Part of a small language model's weights.
Size: width 160, 2 heads of 64 (1 for keys and values), MLP 640 SwiGLU, vocabulary 2048, 5.82M parameters.
Architecture: LayerNorm before each block, rotary positions, no biases in attention or MLP, untied embeddings, normalized queries and keys, attention and MLP in parallel.
Training: a variant of Adam for these matrices, 155M tokens.
Each number is 500 + 50 x the weight over its row's rms, rounded and kept within 0 to 999. Layers, rows and columns count from 0. Numbers have three digits each. The size before them is the row's rms in percent of the matrix's.

# down: layer 10 MLP down (transposed), 640x160, rms 0.0894, rows 247-301, columns 0-79
# gate: layer 10 MLP gate, 640x160, rms 0.1, rows 248-301, columns 0-79
# up: layer 10 MLP up, 640x160, rms 0.0961, rows 248-301, columns 0-79
down247 097:503513370489430500502521496393519547506547400484471474544516479547586535484519485498541543540473612400487465488497414518483502426525454481463451534455580560416508517606576514533493585505557442543459512351564493489537502475497468496531550551
gate248 093:447562499460385400445567597511461528451432531510520475554446522382492533498491541484546522456467496453389584475528517603502478489451494457508543543539470507529535539467428406492455470398564490532494540508534477571435482478542477400499625439
up248 100:504527443622617438521464463399485552516469537544524548524503496459563495475621525535467622522475560470405512434442548520462597585538464504498455448506394488449458459462495400490514381528447421438488577490513414556568518463447501407447532503
down248 102:442551497563516517525466508502574426567483598549579501515508479504499565436509526528513526546509447464503481465501570458418499638548467561500541586436449565596431509490437479461400460449518459514517552623469506510418402460447521412466498527
gate249 097:509498539619467537461493533551497518436450453478431472550512411554512595564491481445537554508548465493558461565539499546509421442513350512523563437480597541446505431480445516523520500488457508555415499520469483474541470568488513611489469532
up249 098:590515528503553496502444427538468521568532466541471503495527511497459544540474514395507418335492547592497618483535517471527485550467590568493438544418421546456491560545519472527565474544556576486497439547531462498524500578449469522525573627
down249 097:469474516514511541503462514484540517491478527461505512539509469565512512625577468611523444513525501455531449538427575554562423565577475472506510452554463530488576498535503478575502452444420439481511480414523442407576445567464541522439529433
gate250 099:443534410550574502490465470612503457510546544405484514481480566516429486532374449527441517543514538506457453561529533463522541549470459567453495515495568440442487538496395517443536399487568393444489409480507474425515499530538398519524491437
up250 100:528576530454523475518538485499593548453495545472520398546418471528519431515500447465460430451509544525453563469528447477500484508439455422418388525562440523597589592523419518480557398527528480541589397512459497421547500471534459412593512481
down250 100:446569539452583547426531396424518540540495524478516495582402483483451531389494477472535403490525515523533446516464494569466540466609480564487501520535575450538577569520539470444506450547387544534556424593491493481541491496573432529537500454
gate251 095:512466556649500552519490481551486499562527522532515491567472534557547441493584463453502485488495526455529403519461521420587556520388458458569418496487443566494461418537522546511499514595544532472534560446443400552566543487531429526473457398
up251 100:598527546486474444508479470517525541517493509456487549544585443442496517454537601508560531499516518498496459488578489525429506531507392494515580485529578426462616556450518442449393544437485571456495497547558449452505394504432417422489504521
down251 103:483507459545500514466581493445473554648446522451546455456490479560437460683503449555494503497508593518504496462465518449625485565455558563468501543514524473457500467418489433489492465481431568491486525356500488580482500537591501585540536434
gate252 098:519508483509542636527460565443481558460662504541394557473484534458493591514454461480453498599477509493537572531503566570543575511473480494469511507557475519469462498477503570421558476428540376536614529497418515447550556540572584572529599422
up252 094:570476533399509374508425456589534525463446532440561468532552468598506461435472502441476485472538462503599371497480424514507483498494539535510552484531617470526573388508438465494518538458511515488440479445590454541578501512449442489503386503
down252 096:522494528449490467474504407501629452466437518522557536517434547566543472647487453465452554485435463454530453450403399501551529458544496535614503484522478601470560458466590520501474521495509537561425506509462505527495520494546520475477423500
gate253 096:470497479539484527509466478571614518572490441484493500481502515551398491506582451550551527526626560470466476460399542542454372535561545475528490546552430500547474471523526461506414488539440510513541473497353450505568492473501502482413477404
up253 096:414539474505485532372443507457528476509502496508373568507507461524601497494459493434498458532523449511560458512586541496501529525422543465413496474484396521451592479463480497474500543544486515446430508527621549453481525449511453483514516521
down253 098:558454483468504465463583514533523502550450425579467467524508483447496496543404428552579512566637584408472473556418565437432548554535470449517545507524491476517548478542480519489474507450430464558513438380476531541517506475571528518524336517
gate254 101:509526518509510583541481436558436512488552470398531486470548437531432399538482509460521441464450590508487507596463494474520487516487463508531513519447544411517513438404552431570557525434452505578539448459463530543555470517443586388472600510
up254 098:550541473539451529605555537471493580462441485508344532585516498557470501495505497472428481407533428469513411557434465475540515462445589575460519443599483436500432575495482576572492597513490427416537523489535451446447518501526468589394411571
down254 098:485547469556424432505458501502484425513521433505540504433471440502543492507475511464534575578516538554598549495521467533504533579576503431585487552568590570571618455522449564450555408570545496578518487424508464460575415462474557563546447488
gate255 103:500485568490547471463539463472543518494507513578418498509536564491508483535416571492476451512513543545531520571446493513550520619543500488454447460556486577509528407547569453453516458449541505495542484526513514460603508462541472500550529469
up255 099:418523451481585452484471566561461473517573666480555505571515534471455512491515462480516541482412439586424444586518599520454565533485447496527524478517441415499507527453512555460522431550463525473505490478451510435528480503467372553583392544
down255 105:523548470518510431441532480505587535466435547466472577455559497523489439558506517458544439549464692529460514479512548512462545465511448564497412572518471469504515459475560516498461453471601491496516464335477502487409470472506498512495414444
gate256 097:532441587450390517492509546496561513519536451521483514596441459611586542543482440520523489567408557540522542552517462541508470488521467455503431555502535525558447461371497537472557537619395556553452417515471480519448499565391436516441514565
up256 096:567565498426495508476474453493491507496524481424510497449623498593479554443507483502572494427513522492365519488509460557526393457517537625519388472533467610485499513477511415478550517458470402490453546510350532510402611543512463449501612497
down256 098:456405413518392505537446541447485505490563499509521490458475515462466392506497585534496575494484331487554507489437489418563524473477563502528492482469609478588414527498480440582422490522493489547415529422552490491552541498536493512518530464
gate257 095:607495511558494457533428530461500461477472548526574502544526549416460518486448566464523446489588499457511483490437503416437495523490420477482403546488528523515387548458529572532468468499635456447509505505512632458555438459513436451439560414
up257 095:482495478463525500457532431547542558505500447487464451616505504521528373516552584518556591561502497464452482405435542545445573509466492530497516405494531451527584471559505344520538508492455513589480452472463548547527511461495476561520476470
down257 093:490520522515489541435565530394540473537542451426509580567493521413497490469539548429453495449465515561463532462515486438463408498522513420438526429549474458469482498475574513481421541523510466398472493442436408429537504520543502502453466517
gate258 092:521496489484509560540558487467414591500550541501409499542515500546575477510463498518579436486526542536404465403468584450462525461480467553532553487552554546483542443482449481509478550484496506571373500483503486512535479525523500474516431511
up258 095:466543548453516579447550414501360475575528488395534480523511537505551417444624422555560439455484541464486528463541509559556469494472455509511465484502521562440500521494403486493476539511567506562433509503453471589518486499554580449546451448
down258 093:583518510504496375594498554469519434533513525470564428516525495536453477460498536490526523460533436563479552469462520430434447350472390473527511540430532533497500498488498471417485563535485459463462554635514565488452434490512369486514524436
gate259 100:568445531513426526499550478527548495500441450406507526429506581516589547550426468492498417413536502387551524548458421535567464520505515523465506514486561553573461507448527573543500541483457542546526490425501509486530519568480514583488448517
up259 102:499436455618494471558529492571483536454441556487585520436399529489466516563442540475451478629488530433568417565494491469531521531534549489465427416462457494443615591516571555532540550512563547530528511490458526516589571507433464405477478453
down259 100:581510468488534434498500521500404506459465593550455536501449658538438516473500441516561575619516407572464511432508515485376555491498506481417539491576402543502497554490434473501544486561530497506469511410545465555486502450492488429508474514
gate260 097:584606486460516430519446489418469492439502535394475451542513452448496554494485535566487614484553501413515536460442481513470501547442515459519432518482494396425475511533417417461459491496537476443523508501448494593620410576442437514509440495
up260 100:510412509503515558551480473534456474544519397485473587529628529480470487586533415433581373458406515421515571534439469399495496443535509552498512504488534574555520526553522520525507441577500394535403462481384450555555485481551428488451491469
down260 101:509453575514480514570508590550558460580460484517493527533443487508593507423568544456537428509432582535442394528500496523459511562575556482459486544560544595500496453475502532466517629565515515484554492350416552518486525496552450493430503494
gate261 105:531560647511496538510619602509453458467535469427485477437498565433422573503471448444519503542491550520553442519598433540456568475512447401549539471498527477498487501403512526432480534443501459434461556519459525569522546533554543510456592480
up261 105:509505480468530492478409484526457448427493497517477488583584569597499492465608442515509580533541455505531509439610440443465534529438436574416550499540485559516547577545439416523582469538546482497468496479539480454456495454479464437575477465
down261 102:583542491504463449502462520499530469478464504483539507512484538503500482589561474487432527449475584514447457442460503539542471583490478402435507474535555496560537553541380488484577484479455513519558586318514513592510513488503537512486460490
gate262 100:631510543489452516532490567466574483479480551471527445502522547538506471482504477471507507502469521529567514550445462458569488552531505545519582426507558459529626468451554518552516415498532443468541522473459423409491395504454497451593426475
up262 103:470575504504480443480536480439483509552405521472539605484476468535472520504526614511565493554551547450554470498552534517434554497456494532452560544586505555470463523471421511489443527376496569523548486475452569508570516512425518540445531512
down262 101:441445532561480557490427523570571497526477592352540488517510446518542581546492507514541502503441469489441459480493419533547501434499571518459464490513479597534491474538519477505479450533615533427507472426583447513494433610508539509552477521
gate263 110:591512527544457523525387406420511593527441528559573589413442549441432468497458569405489459488483519553515424520500453503534594553451448453551618536499471456521493479491459450456552533412524509511471535471440469504543529474556476490590449506
up263 103:482508402500535508527505586443554520470528478488518484495515556465527486547526410523416524538558571452566514455516497366408505475466556473547452559428473497509528396446512459500552504521472493487477456509465507480430539502422598332512593550
down263 105:527396521508521490501537493421521465513565516477495534476402486520485528542492583479453443570578492519473472415522427555496468514480407498410438498445465466531490510498527517553427497514408527510482490389348506541515506537540533483526460480
gate264 108:564520548425428524535357447531579500555508418527465510485486553586534570529490491442431535432497503435532473451403496490527512527493499506486384499527502432509487454441445553466579476473440487531485421451497442532484538433509527461524589564
up264 106:510474604466416400484529494503459516483561548541451453530533441449524530501554539498613466502403484480469556553497471520541444437591528485485585490542485395485440485481493494480517561460534580521503571466541440442523504455552434535413473454
down264 100:486544512520475439515466497429519542504507533562477496528467476552515508450550513470509471513397463466451530488515524589515522603557526496493421410442523430418488461498457546532513491462522546496534573548518446469537560548604486383605538486
gate265 099:469463602548509460499494555377454461464554388534602522572420550547522578515400478549548439563488484500524543511581505567536497465478476489436580471493496487482392512491418512491534534496467432451567555484454466433510590535547440436530555531
up265 098:494542533467410434494475487524512496555484389455619558485424494518487529479483498569513511488568461495568628453555503475468456488529518593581440463542485441525365522483519535423496482498523492418477467489591505473464513495493519446529488569
down265 100:545453517537522478475497558496471507543474438411530540552486452436411461519555546601483465520491564557490532548546526520478427533542413492487529531427518532489540412548506443474455529534484435504526511644462535512487473468502412410401554406
gate266 101:521524486477506489432422477528534457459497493484495454528533498471536570505590434512562529441581413457486567513520504446476494415543479542435525387505418497507476507532438510577525529501573503498473529477515504482411523450486371415549436515
up266 100:423524554404396566512481544441461585631554524564513540570480568434489432499461549541485446479483569545471570509546504498437480493397489616484447495604566545515438484497487523523506543525511462481482476455507547503562502546530501473504525502
down266 100:535474469543524502497415550560467380546540571465413501522531630467504427543511473410465557498587505481589491518549532465473543433476418459550487461599464411479435516534497469489465522506564533546505449325550567535511587424519527507410469458
gate267 101:451528561468463443594448553503460515460459515439457510453523528472479499469545455415472579457469553416596512498488451563556428480552483450481532558496496396574574554531425467491426487499487426418429461504633516469460440485574496575437494506
up267 101:490539510617492596495591630488548538491625515467618426478534476496491592534450552430411526477507427432603566516537505503512505482562558527515482526550414436485512487449553481483494515480483483432551447523489535512471489511480419448463521467
down267 100:420401457447500580582568613441507539474528475515587449515433494470420497505475434493511549451496604512527484572532475442492526538550567419566437506449521636524471462499401487523505561549492542456417551374432513519463504484526573530527492532
gate268 106:415504519503508561407503433481499488458521542535415495511558549580494458490524384454508533477542533390423627502432489432563471515512565538453579533524529451553492513484525474446494519512563521479515520488642440547465546551485406503485519457
up268 104:466543463503462403522582467391506530433548520480436568473506480483473484463569466544517609520433477517501468506526511475470487523507547618495528519507468494461434575425459528540529429449623516410489425554598519553526452473458500515441517471
down268 102:463531546550575438506482535481547453591453531545463490432508489495382507411432526499488450528484505426467508552532507522538475446536455448445518517472507593458524516514575410485616503526436413447568507517508552480416515519560480424511608492
gate269 107:543559436518476525488508437461460505494481471425515399409459596485565513632546522456508516452467435421524552439485523497444514516588522562475582487547488542471482385467493496538587514478459437484426466472500426456504450531487572462617531565
up269 103:563514493554462499494541571436512404607430463526420515530348524497486445595515532512438456390472515503479566485472588524587444452515548532481503590526567522532382477580560488473434489481526506508543491461535452466455469510578433439479536526
down269 101:565466507589581491505490461485520387606481504433431460435546562444499447576494455516488539435520560491527465539535516466517553512570574522549478502459504469506436416495589444492502530538478471485512528519497462363480438558480507484532504481
gate270 099:554555575525478561562443549441513547444511513442494552567520493588439592504578520490548634542535478432393525482454514460459460465480479512502595458566422581531552464516502489521483496428571470527518488412530519541459505452523433552549528422
up270 100:490498527450560487584455497448437520548456571474488515487540563494420511595534508424488526550494485558483506449484399534462479509505490559634427564508459578450512468568517564527539428561476465466530481538470424475487511616521523546457498501
down270 100:530447442483463567510559556490541533489504470497534431443499468492539562609420495534517527535524597503478527499396557499563539467532445492495509448498523461499468494481425524506543492503595566462470446481465537447444474461497513534495451523
gate271 096:504520582499527499518484507477546513450517565389612486484535508524521516479499464529595496503474491477446469423441453453541629476497486502503596393552445547534510491519579530467544441431471511463507569483450548568444505441586481453532522490
up271 099:523461450518478518494490480433508477564464516496461574469503509533531529478438465510532490487452511555501526561493522513533490494469456577485592491411506429462558464538541451487410449528596502524555511455519392505420508505549595643535568491
down271 101:555424511495488470557601515522414463491472458472506417423467532554411454398574399558578454475497462506514516516566496442486492495468599407494438510585500517487479564515472479447454408561490509383510520535502439483566487549574595439444458561
gate272 100:491546551604461463519508542600485529442495518498516527428418518423488518489548540355490493428442487567527499484569512516560514488597484477605432481456487445530517528614596538539588459547449514482579470524516522437554494526510530477527513551
up272 101:543441512463541414545494488465524534511475373486507553565560440492505516528461566508525561498447477479440425453506499527526559507480457500437532497499609385417564484531493507409590532544466459489489481436544420538465517540645555551557512539
down272 105:493517556505460472498450483568539505463466481439511468530541525455552492549476512538432498529599509519540479481500574574557562436455466518478445517534518524431479507477546490543531565500460519508473461332515559481431491459532537529501578449
gate273 099:431596498485382473573536499555580495395426428458542470579489518502477564497523508467467505541530489470496521556440509535590529479519563520532449500504512521510568470457555526536447457518509551473531545414501470558572448462514584493438488518
up273 098:496526551561507504480464441469440403527461509458500384478498515504510586467448539480560491463484505492511476569590456441539499609483508515497491496480447458570540554473501459505545456492568509534486568497540494412453503577521399599512540463
down273 104:568586544430475494529519459529519509428538486481487512497576574604561455353510469491440403508444484485553476538449488533480541525541553504474485462412496482480444615527520531528486517526470514466459539445458437527536428493526509507545420540
gate274 093:546433475438504496409439480429459456519535515484542497495423502539479630546423484509497439491457499470451619493503508486467508565502444551581494437476548546477672424549471468437569508490484411501523419498414524479512454471545473496543451470
up274 094:447414517526447426481484500447549471525489487519592464443458507517480603488506409588560502452523544526510493439464432433499522417488431491584570556593536622409439523543472515482516590530463514542545540517453485490614532462583459438535473560
down274 097:516434467512457485572511462536557420543555519577606480552492466546516501460432473523506431509416482510506487555524526544572463530517523530484492404582517515515473514475442466473554454479484373503519547654408532456485429632431476423416538564
gate275 097:517544449427469509505463423560561424525522493477497455485513528460502547493536548513554520530471440648466475526578483535498463427480496509518582486430568504631581556503445455450474445524425484416506464539539403478432545515507512544487513463
up275 100:383439470503553516501492459452592580541537520559408486479563459495444488609451494541493517577525456540461561535482443496527488438466527564496473533574555485528500497515434464539549501567423508467483460517407490532585616467521440418500542659
down275 103:488481468432457525506484512592559474600449518404532433446448515425448537484531556541500540502495371459560436538539466542537427506534497464537444558521549589513540562544490352539429476470492501556512510388505512533457462505498583501475531502
gate276 099:409594519416540469501516557471551551556584462458489526469572505556449480497488519558431428567517510584452483505548538567447539473463502526588509453535580431568481590517493566503525473487458464483472474533466470563491572606540456513549460408
up276 096:489491431535580489464482600519538483554534513491515513420502471474458475408497470550587585527472514488495525410477456562539515563480447651582632556502552500513479536584395475465435475509496484487524442548385476543464481587549552467451466420
down276 098:499504535475493499393538583462461476449470503540490473425498512475478604416462483412484445439586565517532514539467548557557535624499468422512528449471558584556521495457437559495515511525532506529481443543387476460426494486498483464514469515
gate277 103:572517457556508654477476517477469451496449516528485440448490527480555502489455434565533584410474530491554463543426564460542545425495565494534464409510474472392556589574539500422520513451490541548462532446416490489483415524486467467540418465
up277 103:584600496498459470604493486513522557391442561525530374451544483464500528460495536462484521508544415305531460486516490474570515590431538454518468496540495479534444468531473539563472588523535576587588449534578489515498507477483583475479490436
down277 103:368510519440455495488444537540486415497472488608520536574455491446474564430597522537566469418431624595486523518538509589488525549528426471433507434496400525463504489471520507531474529494573502475589537521459556416528510590545489548434521476
gate278 099:519469466527438532450556514429453458566582522474507465473534461475536500438524474439519518400358613375504567477492509418593514511491417505576516480540455478499527479474473441400499568442544534524566553485451455544439524535494445535500536451
up278 099:569466454495583568462468531431519451608531551553462477428580439466425457411439474496578482550501508471494488532504543485513501413556473452550422571545516505545509516525498518481603523565528604480423539480428511447552484458587453497460511538
down278 102:614509420422464491532547464468474483506551545532540519488487486534461472441415523492527543532543404494526486527519516474460547516515493457480415501551551553580520481506411476500581531506409562526511476653515459444476481485501440455523447489
gate279 094:478549467446538503551495500491588531461509453573473476530424446505618597455373456459578458439449523354419454532523416499576453521541516501484502518440490495506507434471531501537551458521488409516587481548401463490437490553578488541507572529
up279 096:511459579533507448527488541533565473515420512490511469423486550466496491476526490500546484453499509557509442467551494468528496463459436544433433489513457577613617482508468599464479507513541613406566467490551565522484496525464373507526460592
down279 097:466495504407562616545463474597514480453501494474520493528474541487478453432549523463569520484426546512441520516491423485452540517547544494532475467439548516548581514375534598544459520508533561500507460386478523519638443492468448453493490521
gate280 097:486497447457476495427586537518555480538474524526470512499415611453470500573421416532528423489531557476493545514503567497488545484382507592471465530503435506408459515547471461496490430592530491557466474498561436555488547535528444419466504573
up280 099:546461503502625520525532459613516465520505482393547326552550531544585507518472487500543505508483520529532521482445524491491514402507495420419508458494499502498470446521494396471487500486480522557512478492399565534559502414488573416482595515
down280 101:497472552449534503462496491470455523557466461472533444537546477504494391561581481423542477524452510511447541487501464500443520480528587480535574471500525468476485567434527500452473513494485449524551431468476532458537448422384511519454452563
gate281 100:440420532565463512579478498533476514516541540580522551536539408478473496554541481482557481480352518467506580517589494557466436499525486533546505541437559526510519443531501525426622472503509517475407553414436494494473499432612396557484551460
up281 098:482560471477472510549435545412469442579481512415516333568460506508540530415426487607542507430387504432462638528575530489510459478573481544463454609505535548568514531468526504503486577581534485426524516478433516499423504501510549553470514523
down281 102:488459529491528451562508464532533598509527598521530608425490568486484504522490452517499565446589363519520576587572467575479558399529514499470452525445504461512441541581426483524380561537469386495497460575468540555562517426555458432451534498
gate282 094:501500479483373474585536523505566501454486469470561522380541521559531485506441457392502608406548501463501407491518551519538442540514536521541457455479456492405511528504526479430509554484510578535473374485515562506442557457486605500384518440
up282 096:500533494418582408465488523445451515534575381488504484522538469424488519520535441555408424490445545486426572434542537519553517461538439473640475499460520542545548427465516588472469399583474470427428464486476435481508524491444507469558595505
down282 093:457478573456514449539499514527372525493475447528507510497559489497501493574536404499563548546535549464537367526539446558500485585518556485466503562533522501541471416511471454419475460548462533543553521373600495516486551389494429399518489499
gate283 101:447516480520517482604588504555500522517529510478516439610528521545516455484524541493497571387481486477572485436476502514469586553524508542485502557489536496479412525427540391474507479453646518478508575524443517483517565456410512540510509531
up283 096:489452475485524451548505406526564551584442570481464523517439501531530576564507535496402532567541456470511485397547431460491475390442543560543551517511504510404524463529593472470420509512453586578549399524494489519536505500402478498474530589
down283 100:498533493490429489509473476475473500499510551461449545443457564447528549380606558495588516527373508442499484464541410485453427526493512511525452553486445548424447507442527587503423457641439507519593511583538447432498517399495474450508526449
gate284 104:435527470543469552504465376499430437520500492499561440510489414537552489575515414500441512507521533510487413533546400457503547596576435559481448493477402551483560460547449455488577493482560457481481453483493479635578560511527542500482503499
up284 099:492477508546374498465445525544559508413532456507561460489578506471500528472601510503528535455508551577531465544523483537519428480591500632474472512507532532465548540499566561461544445489486524612528520473487457466538400548422542429504556501
down284 106:403450573524496492530525465573500459509469489555396493467459585443539466474559508519497431513531550464559545582484516534491470500578470541477471549496515513422530548474486528563481506535471513498501510553459501541475464542484553494559409403
gate285 100:460486543539525524600538518478528542567554567480570542520496457643482490436481446417500472562466512568455510477483479404617506459475434449494534484467466491527449483473384502447557547437530420477618537398460524589550508501554420553522429566
up285 101:499493651480438459415411431514508518633522434468543539615501511530604498486436500566518589513596417447507499501447501490462469555509571484455485508476425456562503459574543472496535454569442492477529476469515524567577506485524399489531455412
down285 103:509546491449495449499536446507462459479509494496540555547434492500533476463479526480481603441499551544422471427483405472544467444565585436561555528389539557496534497408441475531554526436496499562490559623385535495383498550495439416438544443
gate286 093:582557538524404467513487528416508504438388504430550596454539500432511494442548507561478542461463516491543487464465484519521471495531499569485530478457508379504518531515439427452477497478466428448500504504552443532503571485534541426606493481
up286 092:523513497488538489552495467489567546479520491502544491531511501503448533530467341470394435614503462634542593480524520479542471501528598482474558536494493516520413467492477499621490494529542515505534456442437487392453535598441550523455444540
down286 093:577503566472531553473585475489509478505511485576514491531538566396615586518506493465520587540431452503459502543432524528524415547350519603578543442495436438574473515536512468434434574546544478430478473481443521465486474514465462512543467371
gate287 102:538438513554544554492496502589576534491472510454540544490463520469537552510450507458535487583516495553588435471473410427506461577480500516531574487455455505534462562500471434482570565396426497450408516494521488479557505489473451440568558618
up287 099:489489492471517514525547458502504485466452511513544460547536498422497425476488510503514463484507416526528565598453539485445544490542499424436603424541500623498536444443476524558500508490494573505445438508533523479465603465445508385455564532
down287 102:576452489456502499454572461467487425499484508427393581495455527514532515494536487525643541438462548474562588441451470593519467459532501537393477592466483562518465505463478497435502462503599420610586516407424538554523449490424513511553456512
gate288 098:483438504499433579576555634441494609426542421504570534464463394485534465548540556492469455535411506560460564435493420469488478475358458426571539502538501430508419498522518481509504462575558444554542537543451482505524489543455406444475476455
up288 099:483565559540531424453553426440558442561516441472516519406536553546480550489421546468472486431510547497454534505565542530459555453608534522474606453445528559470572607457503490442504584505466484488472563455554480440529589493443531549500503521
down288 096:450448510579458613478519471502452542536413379514506504398446520491476434595441524567460442516476626512485545485486472496517522499449531450485532509542482521478534383448519572521514436564533542528528445381498468532514493511569493508423584401
gate289 099:532539474564467465428478487424461515442462585468484572492442550588485473575501554546522461506463495456554573500542528524511497481408544551550521463542477437529565481536434422507581473584484489547509490497470584428493565570507467502590453618
up289 105:551499439401562506548452444555470483563546481467435378539464471467473493544408455529463505510503441543610420559492430499526443559503436536467451521535501486579500514544558516533397463500529474489543376521520433479416503454503489566471570493
down289 104:512532515427535572523561521454421533608440526490507504570457403487496454593458568563507471489436520598534517507500455620480524505475517486522542517437540512561493483438504483473516526488534520507486509252489432544442578423525558565597569416
gate290 099:467461523533458479518429477560596550527470445477539395523502442506567525492559475563440458567512547433436541466501553470521557477543443422491458427523454544577512529438514515485473558602482510450474480476499518513645590571478455443542496475
up290 099:417566449607538533597445496388535491507580507447551604411536543483453483470439448446509480501474548521516454451532542500473559538407463576505549487496523555469495482525543465458509540556461514521494514571510538493496501454457447519431581466
down290 100:600486504547512495456470435483513555505534477504552500580541439497490543540475456571620444563445391525498490558493415485554511446472596479458534503514463533463619455458532439426505533483531578506599520387481465551456485494455516514512527487
gate291 096:495472581532409463545461522551541453471506417565619615425560459498445551474438455467473512475549437443550512578519490506547546580490522466465496490470584455466499435476482487453441538526479422481547523442538510503453507469506488397474565514
up291 098:459560524425490533482465442488472453566455485503451477589377527593579532418498416503595595487511463537484525495511474538464445467535532515484454487496469526547616587451444502503517496426467556714495493474463496509553506530473459535507511553
down291 096:478633631457440505498526512519424495473571442504518505503481502500504491494550545556546537557499494477537475548467486573512419471457497487527419498396568464450462510463660560482482514535507479448547547420455513490607516495479501488476495486
gate292 101:503371499530426592530491605491547549538536469525492484552454557495553548517477653456527484430532519462595463483430498487526566496582469526469495536548494450464472512521559486501535521436500533442531458425439513439435577482453473529488541417
up292 107:483496521462462493502554512527584554501499452480485519490563554499536570513507587563509526487498494570523554455449488509558490524549482499502518503519512471519414341493551567386571470481537499426555542475513545436477483484485476526487507452
down292 099:477503470451454468498544493492577490540372522505528547468587457516456517397481480422460498502460431523497529495511506404469434565459476481479553516466465469483578477559511559478458507508463522551428600646563468477598471480506545498438415437
gate293 105:478505501430568419442504536530585457520597512577407471476549441473517565555509539396459529542460492496517591520449530468516515500433556552494474489504540597465485549475532539502549535585537540479563505479476532446516460498579485593562549488
up293 103:422458584543520510509505516558418475496548453580458460482537516542539384445493602510436523526440569543405557549472508459612562488455501549527493504539528504453551562571472508421471538487494477464498520505453535518468590607529498542485572499
down293 101:510494555492552487472522584521514524519531487463554495500539529463434428452479513462489582439576505564508512414522480477552490465457494411595468490508496491569433426422515477505492547424449568481491565377456539423607577528461443486500534456
gate294 099:444496455519502519477467488481533426442569432567557519537478427585494516548486516537441445445473443536488499489550549527484467569609443495559525522399599570485437563459435615528471505585505439542486453506415446531508475527559548486556423417
up294 098:540475481526441564500429513439461424508446598437588435503443480538518537553462589505477518510587391551520486543577462438501537493508476453478500484520493554480520518427454478430539411489520495507536536498381483490505509491518520541515563414
down294 100:483539511505483467504485527509478514428466493440514535460526419598503504487455557425478440470464307520593453431515518426484571499534540522476401508511527516516444583482531599428553496585551495536501421579405509433556514520531576466456470505
gate295 098:585518476577474503505510485545517476537613530558502390526459476589477450552484473521494463425425563468491482522464453478602470434419518570581450559440494456525435401507478505479512454509518498529464646472516464521492457455592506436423514428
up295 099:486489506423441432511510490496538564483542532443508518491464435501475590481426513458445509413533482611503443514500516552451552531541523520504502495549451432515503523420464560442503485483452619579477504475492526464448430585491564540456443492
down295 104:493525487589501572526479538431511581436502519487524460517505542547481470550508462496441476415478607512474493602489641553547515543472595490490471458474485504521419412522536566492528494561540493587540509447525483474550529490472458536398494479
gate296 102:548413491556496589509366508521606491495440539530505470459504471503488491476518498543556524535504513483417559612539480412511435466502472530468435526516535478509520579556470552570457412571496434410400499488514424471547449567472488521401564472
up296 100:526505520489557585464641514532499516508539570435453524474526435476458543385499404514493455447474558464503529491464459508497454520378552432519545524440528552489589492457486485568427499485465594530560517505478495566466439532445491462533586406
down296 101:525541474506536521494447407404522444493566424524567448511505502559475510554504590546432473414397485529580509531449547553474397451564481528575491518488648561464491541490496489461604454574447488479532422525523425455399487538513524453485493602
gate297 108:423549502605510522479419453463509541525499498468526516446401531578461539512438470535503538489571470476463473442486474602557536486409515569532495439495572451451542466480425478484527593454539411524451454521496434601517436470411405545566394557
up297 101:532511530452541550539491457538489469491519520443521467446523587649569506494502451529520523561483524421495443538512539472574462566506436455484401534544509536508444543442474474541479531547585466539449559525563528567527381577482425516400413474
down297 102:453491560493514542535523445594490436363440550541548472482539547538408527378425548608460473511514497504486457471541488436472508522459544454510592558447469519514514546527503529529467568533577516464548455451394454534505490499518505520479518473
gate298 102:494522546527436473481442467526511399439534563433482485513589484504425440528556512543421530422514517544572552457521490604412544572423492450470532517535535362518542423507460541469495471562525487516525522478475522521521530469473470484544513442
up298 101:460486479488480333515467529415535538533521476499489522473557523518542570427530470506516486511523503504510455533548482456619438364528477517492466454478632541569420441501471524505483443473523498505490461523436496579492473581536484512517523587
down298 103:501532485438434465445450427577528530508546487463536464489542512546499456676493441567421500495574517475494495546547481528504526474473597500513537498590537514471521517543476484526568482519431451482512535519482552462443502500494486461490451505
gate299 101:489563463466380498374593420469519466536506520547560541467418520449440461470479508448478523433470475481595555543506501470609534570460426477514484478507548438494431600460511465578390521544532527491508463529608380553614524527493558499548499485
up299 100:527493577462567415478480461589522462539525538564481473467460498456463544543531566489555516480556550430536460480543504474505391548463557554549541538613519541481437549469524415488498495484539550476453516494605436468502442516410499468607433411
down299 101:508536423488421453386572444566496413548569423444375441498499546572539405400494510604487485438457576495578465461480536519585514473501551463612487515549563527467515549537499497506513462538524506496474495552492482444438484543497406458532528511
gate300 091:498521489525636522468465502515485540432546463555557571550430478488505450530444575467535475492485514451610471504503440483424566545529421488479483476537527411504559479473495469584408458543555475602364515503423468465505498508451466445516541380
up300 098:518515561533590564465505644549467517480547519431418508552377539481455561470528447486469469428551506480456552546494458495569503459517535539448546541471477486552410580508495591499501513422472599548488467505484502442472543481537525509514546552
down300 101:450512503464470482499586503518520463456407523456473589472458450467586536504557466557485448474496552470492495501516522361515485531552431418421509452526536565453481404477494474575422453497562547534461528385547537572548423483505538557487422477
gate301 099:540560579523495469441541468481449545505479553554533584414459517559557516640477532539457499511435500486458517477523507516547486561432458492461392421531479548483500528531452451481560542567461477505558387528519378573604425498538529518601504540
up301 097:554483511426544578558526584509474461576532584447510543495411526541456530466510520551530445500437519643525482459535419485522527546541491449503458413429503522445424540452479454459475517492468453508510439504418448467556512488468537604559528483
down301 099:541521511490455547487593475544542654518514490586563515484478472518484527428502540450534476454539462511442540577442477518485479518501438559557438517452494505490439519404507491477545428525473520481437576539514553509594527514479628434424517512